config = dict(
    parallel_block=False,
    learning_rate=0.00591,
    beta2=0.99,
    lr_head=0.0111,
    decay_fraction=0.752,
)
Each number is 500 + 25 x the weight over its row's rms, rounded and kept within 0 to 999. Layers, rows and columns count from 0. Numbers have three digits each. The size before them is the row's rms in percent of the matrix's.

# down: layer 5 MLP down (transposed), 768x192, rms 0.143, rows 86-116, columns 0-63
# gate: layer 5 MLP gate, 768x192, rms 0.15, rows 87-117, columns 0-63
# up: layer 5 MLP up, 768x192, rms 0.152, rows 87-117, columns 0-63
down86 099:509497507483504499508514482543549491547511453501517487467509460515494508513511516517471528490520496486486479504498502469514450494486532517493486502509532469477483470487484486486525491489503518
gate87 101:490472493502502532518516472546530522479486539567497475481467478543515494454493516506525538518480498487480489452474492475487542544510525505501476508495542491491441517499493525477500516465510501
up87 103:490517465521499524554509528501455514482503525546486461480517516521479489497486485490513540505528487476508496462512529490484508489504493496501498483501482490471452500473492476499526497468471485
down87 091:478456536555494489511505501488495514526546504474451509492480488468527547517435475531495491521451510530507513467463490499495473533497482503500530506509500478484538515528514520499471461537494542
gate88 101:476504508470500467446497543487492530515490483510483463560530492486473532469517474490498502459493495478508481483453497508500515437527485512480478467502443510494550494447492529507521519501473554
up88 099:491510491499531483522498464574481515524543505490465459467537536542502511510513489471489504492475543476457493504549507489484456482492517487468496528543512473527505542504508542491489470530517470
down88 110:495500499549511479528518522491530518497460527490492532474471490488549484463511502523492503530484452541483539486541498465519513475485522523518503510507485478511513509489503511523505515476460535
gate89 096:502533483487493501480518490516530496485462473515504437472496532448505488510503497472490540486477475506535493513445508490518512529504513508460502456536492492480497505500494506505519512519511535
up89 097:516538464458483490503525500492471511465487506538514540537502513528483521507516478498511544504531514524503534502527490502518476482554509505468478472492434471501493517512483483504482473442476498
down89 098:475510495512474500524482504528473511534471477468466510442486505471481482519500477519488427491520478438507482528494523478459521478507533492517477520510498489531501523477534483460533527561499508
gate90 106:481460503496498520458460499510526523440488528452500502543497526506502545481501518498492538552468492528522508496507532491528478496489490522510487468477457544482533537518533550510518488515514522
up90 102:499484484512500504476504442524466511503535527527489542477460512442541476505460490520533494483482512458506517515511505547519474501525465519484517502490514490491521493481449453486523481486535497
down90 113:458525513505504513526510492473475481504522493485493536446505486522522502477464521493496482443495484455470485486510506472521527482530518478480498521512530461475517503531470433493489467515498451
gate91 100:495463475485492520491503522524439488519537497488483473477535466512491494507530513544509455546495483496494527538495550483531508469495507520479516483511474473462549523551485479513478515477473500
up91 092:495452467489489509468480484477486513491492471518501504507485469437459535529502537497484478543532512427499485527509459515501473542488469512499536475432484511488468516508498513523519500475495504
down91 097:524514469507498475507488514484477471522526534521483461559511534472452466502451523517521517501490465487498469497504491487484512546487461473474448528482458423470554480474441437542517495466461499
gate92 096:492524510540467504473524507478473485471514475485477487466488518506488501505485480512472517491453476513473503486496536425493479481510524521495536498477506534532510520525489528447499490555506492
up92 098:457523471523463556482508475508506503515511499503531512518523499442498510537469491509480522513484513498475513512499459549497535512510571476435483513471455508514496493520553495530463505476505532
down92 098:471472528487495473507464540467492488499514560501463512539514514505497495468546498485485522467492496471482493488500511508516515511496487536503536472495485537472515458505500496458520460540486467
gate93 100:486505488499504503503486517487487447545502520477496542509459518475478489517458502481567518497491475506511471498447554499512473485470513455488484508542512527513485532500467511470532477520471537
up93 101:480504508477468546503509482516472501504488507454474488492516498520496513471475486486494491486484496513500534499517506522476462463473538572501493503494474513499500494486473509458518525481487506
down93 101:507512468525504503506440495515526535523490514534519532515480490470522502469509518481542522526500495509534494507440457464513510525485538463472515506480536498502462493553495459531510488524441468
gate94 100:510529520508478517507472465491499505510511492452524505497486519507482501555483483501504501502479531432531456532583558485478447512520456505499492490530499532471514493503501497411438479530523512
up94 108:501532491521505482439558481514545489529521499553497543509502530509478493471531484482474480499491488535508533467533508477551507480507544525490506482481497505542467464533502527526506503492517502
down94 096:466489508469499500507471479490476512489529492489489475468471463461533500508488500532522499536517521524512472488516449530485534445498481504500472523514546553448476505474515473479524542473512483
gate95 105:475528491504520523484527521494481510503456495515555498487492507510491492543467468525542433474457546480491473522544493525504433490467503483529504487521468470485496538504467452491475512499492488
up95 104:500480502500477503467519524499496499485559483512544510514487532468504544504521524445509464507476531489529535515498517480513495499507505508521479507497489557508460435504491503490510483473484518
down95 105:537517501521512488475494496490515511518502521488511527507538469507521536488513527471512508478477529501470510544483514496496463507501512464514524494502551529496490542511520490452520543516516497
gate96 098:524577521520502473502535501528497509472468481510493511520497512498491515448512543447508511506541455500492482481508466512538549493485469485499494469516506536497475526484487528505507511473532481
up96 095:493508474472469486483466517474526534470499494493508487544551472544481506495491526503472565485506509493495536522481547474475485516461500487503532547509493450485482460503514486505484495482500515
down96 100:497509480507567534505486432512495510509472496476519521543483528491489534508503542472535462485541482436477529537473483526483539483533513530497487495490501475511517520521530483460509507504513528
gate97 103:512506461491466502524488492481530499469475530497488485490515502453529469477485499492482510489496480486517500474469470488487502519499521535540468535528510495538468450527486493528544513473472513
up97 104:531545521477492475529494517515499474472483478513491498463509497491508499532489496497484514472488474446573508507447495500530514544494501496500488544511460533528529527454491501524507457482530544
down97 102:554523485492505519478465483478469524517521509430556476505528466470497513477522495522507512520498493548505521528513530489501439481532536498536486482507545505489519513540516456485526536564493480
gate98 103:502486510512486488512523467511508502478529492506525530478474473510505501485506518535498525513488532509510494506516511470506495520480482500515496534478505565496471511506500492501491520481536463
up98 099:525489453524504507516495424485475488503512496460488526530472516501532528521467495534489444508498517508526518503499494499490487501467470487478491481513471510503497500505502485482495502524492501
down98 098:506484527452490497529535541501525510516484519532559456475484515516524521517503548480507523512510486533500456477502517518515480482531462486501473516493519505494465502532473493451478512528514526
gate99 098:489518481571555466489503483533507498483486530484497506518523446528556461521505503496482529479486513502499525501500445520479502511482524542491509475476496490461491508529500477469483506487550447
up99 102:492512491452481481516514511477489486502504500499463451479541518502516526509526472443515466514508534509530516521508540459490504473506535489484527500507492417495545523472519500551444536526498476
down99 096:488470507523482540520483464539515492468517529533489461493467491474511495509462521498419491524519498490488523479507472541537466477493444522539491531465520496503512477538461528484507501479481501
gate100 104:525487461545494504496512502515487487505480486514503463476511489493457515480519519566501478500514485448508493492485512506511522526524513525432473486476513461510512496486490509476520528489536530
up100 104:489536512510526490494523435490532474499461490525509525511471525488497494516504531537435467516528480533556483503465462504484509471443501499530523488488510511505527505493473504461473503435510521
down100 092:532499490463488521478487545501509538490480474464536479516519462539491502475522486474495539479516508528440461521539522518542503476526497518523469533524515465495503512549529533500500496515495522
gate101 102:518491500468521468585502450493527506508496463457464492485519520492507496499501504516499499498480487479461492508480457549516536461486524524498486526488491477495503484535495502471505506490466537
up101 106:510460561506518480532521491512495508502507499511507495515527466502465480497512534508537485465492502489505523476484498496491534531516452486529473481465533490522501495530501556554489475480504496
down101 107:495506457504516540528503485474505496467480471492492473528486471471521517501552497519475493546480503502486461503509483532435482481488566495517493509530493473483498503513518479468490525515489552
gate102 101:471511491485491516510476505546498506512519489484474492479580501469504524501520494468446518436502506520495509529490469489477470568501494502476520508476523514504497515475547506512442529470545522
up102 099:486498490465508503474505495480459532517501491526505478483515477513505518528471471479508464505522516534539505445497536526459504440472490514477505489509499500523474471530485515511459535547470504
down102 093:461454444488488516494519519498513495499483489443489525498507458485528457512509542530523493511537487499453511530440455481535516459502474492494453500500516560489492504483519522523493533492510505
gate103 097:567499565541479477475514436496486532504438481513494513487497483499509527480508465465511544521516555520556501512504512472484549449523485459496471519526498465537488460498493476490539523481500491
up103 097:494496511507489488514540534510554531488504515516515471501529475526518505535455500547526435524516501481468474512477518489490478508461476563514523488473534491517523499516525517479502486527504503
down103 094:503478452504503472478470502488463511441492516496469504483489496544467483481533487508499543504502473514533488484508494493530501543507529483517469472484512509487519492468519507521520495511513494
gate104 105:508523497523484490483507500489492481465467501491522522502528535535526506556482465496503506511478496517480521541507493447504518501484510548508520532495493531501516488494472487539490499530523538
up104 098:544480463464504512495485537511496542489512503492515489526431485520522500471510489556482523467553463492518488524485531509532528482483450524531490482538543475478532500535502523516535502456570495
down104 101:488477509474466470420513481490517457431470518481448486507503511510496503534501492456515470529484511551491485553492480524501528513494486492530480533451498489508475510492520482481504502491469502
gate105 101:532523448454517463501496438510475538465513496510545493492472491520498508485528495472513522507486527498496526528499529461497503529548484453507539472477487523536523556529532545523529488490495435
up105 098:493481481520549464478501492498500518552495510469501464486482496511529470493510533509496459473488496453475464505507460513464495528479514542497494517501546443495467487495520505504507519543535489
down105 099:530515511466473478488486520495504535457530470534515501498528548512490496508465516476500533545480523510499564510468502486502514504552485518511505504479494548571514506465535489534552486476533467
gate106 094:450506480484549518482497486482531488516484546505487452477456516504494495503496503527484485475509491507553514513493452508493496513514469477496491510460466511462465503470500444508496518478532525
up106 096:466490491504500507554505466505478496467519441492506508491520533551515494471522475515516487500520468550456485505500510519522519511496485469516477534486533537513532487480456490495483454541488519
down106 101:502475512495488464475505520492496476452496494489557502463535509482503482505523541502446516530486508471494494504462495518477536536528491480508485477466505505514473525453457452486486521512547489
gate107 099:521486538463545474521513477532524516482480492465523491506529449488493551538490434528495529518504490496565513469495518527514471480525534485456464470514489554468474518518530519503517503532529453
up107 093:538491573553472512514475451487532507530475482483512503483490468494478509504496458471519515563530507490537505513524525473506519470465512524513478438533500481507500479514490470508514501521450493
down107 100:493522479511499527466461519516507461508459498546483525481545523564517525497501544514430522457515470491506512521444512568515535510503503518501492550464503454498494464495488500502438510531527542
gate108 089:488531497545513494445524493518502486473473479494485534520489474500492508472479480484530490506512475577491456512523522481455526535464497487499520556495467531538495470506495527463487460508452499
up108 086:510484518496436516512457464510493503503504487490535493492524498496472510491490567513531508472501537457528523555528526477500479502528549501440497491518512505456524489499541506477525510494522491
down108 106:509508510510530488496495527500506495506472479515510517508493493490500517517506457518527506536497480528473460458523494503549496514526494505503509514479450513553513495490480533472485453522479524
gate109 103:519487496490507492472508487512550527490444529481485500518538457495505481498492520521530533490518472507493463517464496496487469504488453520494484473481496463518466488478488479532511507540521533
up109 084:515472511500486531494459508482507471487506456535548481515472503505461492490479462484497465512461572506536511519531468519507501482506552477496521513522492465481537507484503535472472518492456506
down109 098:485497562495531478501467474489543507496537498497436478460539451494504515527562509492502504480493500486492514456466531478509469492516489525472469494498505468491493479521459553522507505497524482
gate110 107:528521508508522526494459512542499478502502530515496501503489495513507520470510499515457518461521481460467525567502504526485496490497532504522480498489521509544515527520490480484448500516486493
up110 112:474493474460491499470485523503508511481493504521456517499534500471507497470515516539488502512484498497501523529523466521546476421525546511516476459481500497497566526503518499503488502554452468
down110 110:502489504473462471490491518513521474530516495533475492482511495525502478474514503502457525507432488460466517530510502530459521435467522477537464507548552482477518516515471451511508488539493499
gate111 106:479494538512552514545532506531473513516463501496477514490551494487482517483503495510529508527478484521486468496486479508471498482478488495481508498495513483477509467511544504514516502477487494
up111 101:532490530581487511477535453489483474480504523476528516478480493464518499471517490502523510479577479525519516487541523537499546472505473517494541494488497498518500541476495509540535509516541518
down111 096:487488520438541496523495538504482507521467474491421484517518496519485525524507510496512455470475498496495440491464460481476491524469497516503490538504521465511512472501503506489480518512509500
gate112 095:484503523533452502485501507484442486507518535477522466531469514492485529552505474492493470516467490492508460509493479500458507479486578521451553491515497483497484488514473492528506464525522505
up112 104:517513488499488519495479498541515461490525522505534492513514502552486502490538485503504493539505490499553498491464485497472488454498480514481472511484527491529486489496502451518470473501544517
down112 099:545446509468512520485504490486505491482477481529485516518500487491517458501521485480498457534484501484497477492499501495498512543475518488545501476511501503474515527511499480505496498508511468
gate113 101:489465532485518497454493535495496494485506509500500519525517476486565487487497483504491480485539451531485444505510536535510508556494472533563530523491467491454515534475491478514479461487494496
up113 104:491493510522506515464535516467466493524484506511502493470522504504483528493526527561528491522562469481498510507469501469489510518536484489519523493498482506493506506483543532525518489451491497
down113 101:493489484521514489524533509521514525503467524452505482510496468469526459462497456462519510474482461488459445500521470521514494513480455495468509480481521497477477453507462526496508487513498488
gate114 108:464483480507521516517499532525516541472535509461510487503452491492502518504487470472487506502503470527487471499457500505527553495483455495475457509505579494482525469519479518486511485500537506
up114 105:478490523511506463507431529521512515468487541489488503484510492485513487523504506477541472490544469515461516504510456514544575509506502555495489478490526503544540474517478462501529524502487465
down114 099:473475512470487526498471508480496509491521489490533468521495466472516476481494467465486515483532527484517498480441489476521491516497484500459500505511492485499500526470443461523488495472519485
gate115 103:523514520470515500501467468505502504481506536469474490524468510505485504503502519518498469451500471488477479500500512451515477512512485534530522434512467512506482523516486481499485506504496483
up115 099:525508537483481507447447481489492496497498500541518477519504517489528476511513494520477513501450450512495529544511521532510534552484519487538496475474540496503520454497511536510524521492499536
down115 099:500552470491508478507558542516426503517503453490493463499480538510482508512481461455509452511451486485501516523476482434509508510487490514501484517467494504521489533500492489495472464547508548
gate116 100:463506463522465488490531561505454489505480502534515490523498518492510516479533446531458508526499491506533498526558509465525508453518508522491499526485480507539506498498523480498475422462520499
up116 102:507457500527519529511525500507498548474493469510482488525526493527507476512504472507493497483476476519510530499532501523511449480523519493525495495471533495497518480500524529515453513503498517
down116 103:510530488508531485482525494502532469477496537528512499548501518504492508496474516501483503456485484520509532546483507551459507510499493483486465430541470521500498497476462541489518491518462485
gate117 093:479488514533508527563527472527510503519445491496474474518501502462496469518533508494494528516456535540495510502496499513512499455539464544530531497482484529488486471506500484467478493496508477
up117 098:554529466487509491471478556519539526500516475430484532504479467482520493486497485531490506501461496550509469500494492505499491532508508451534496491499449510456517503472530520507462501480535532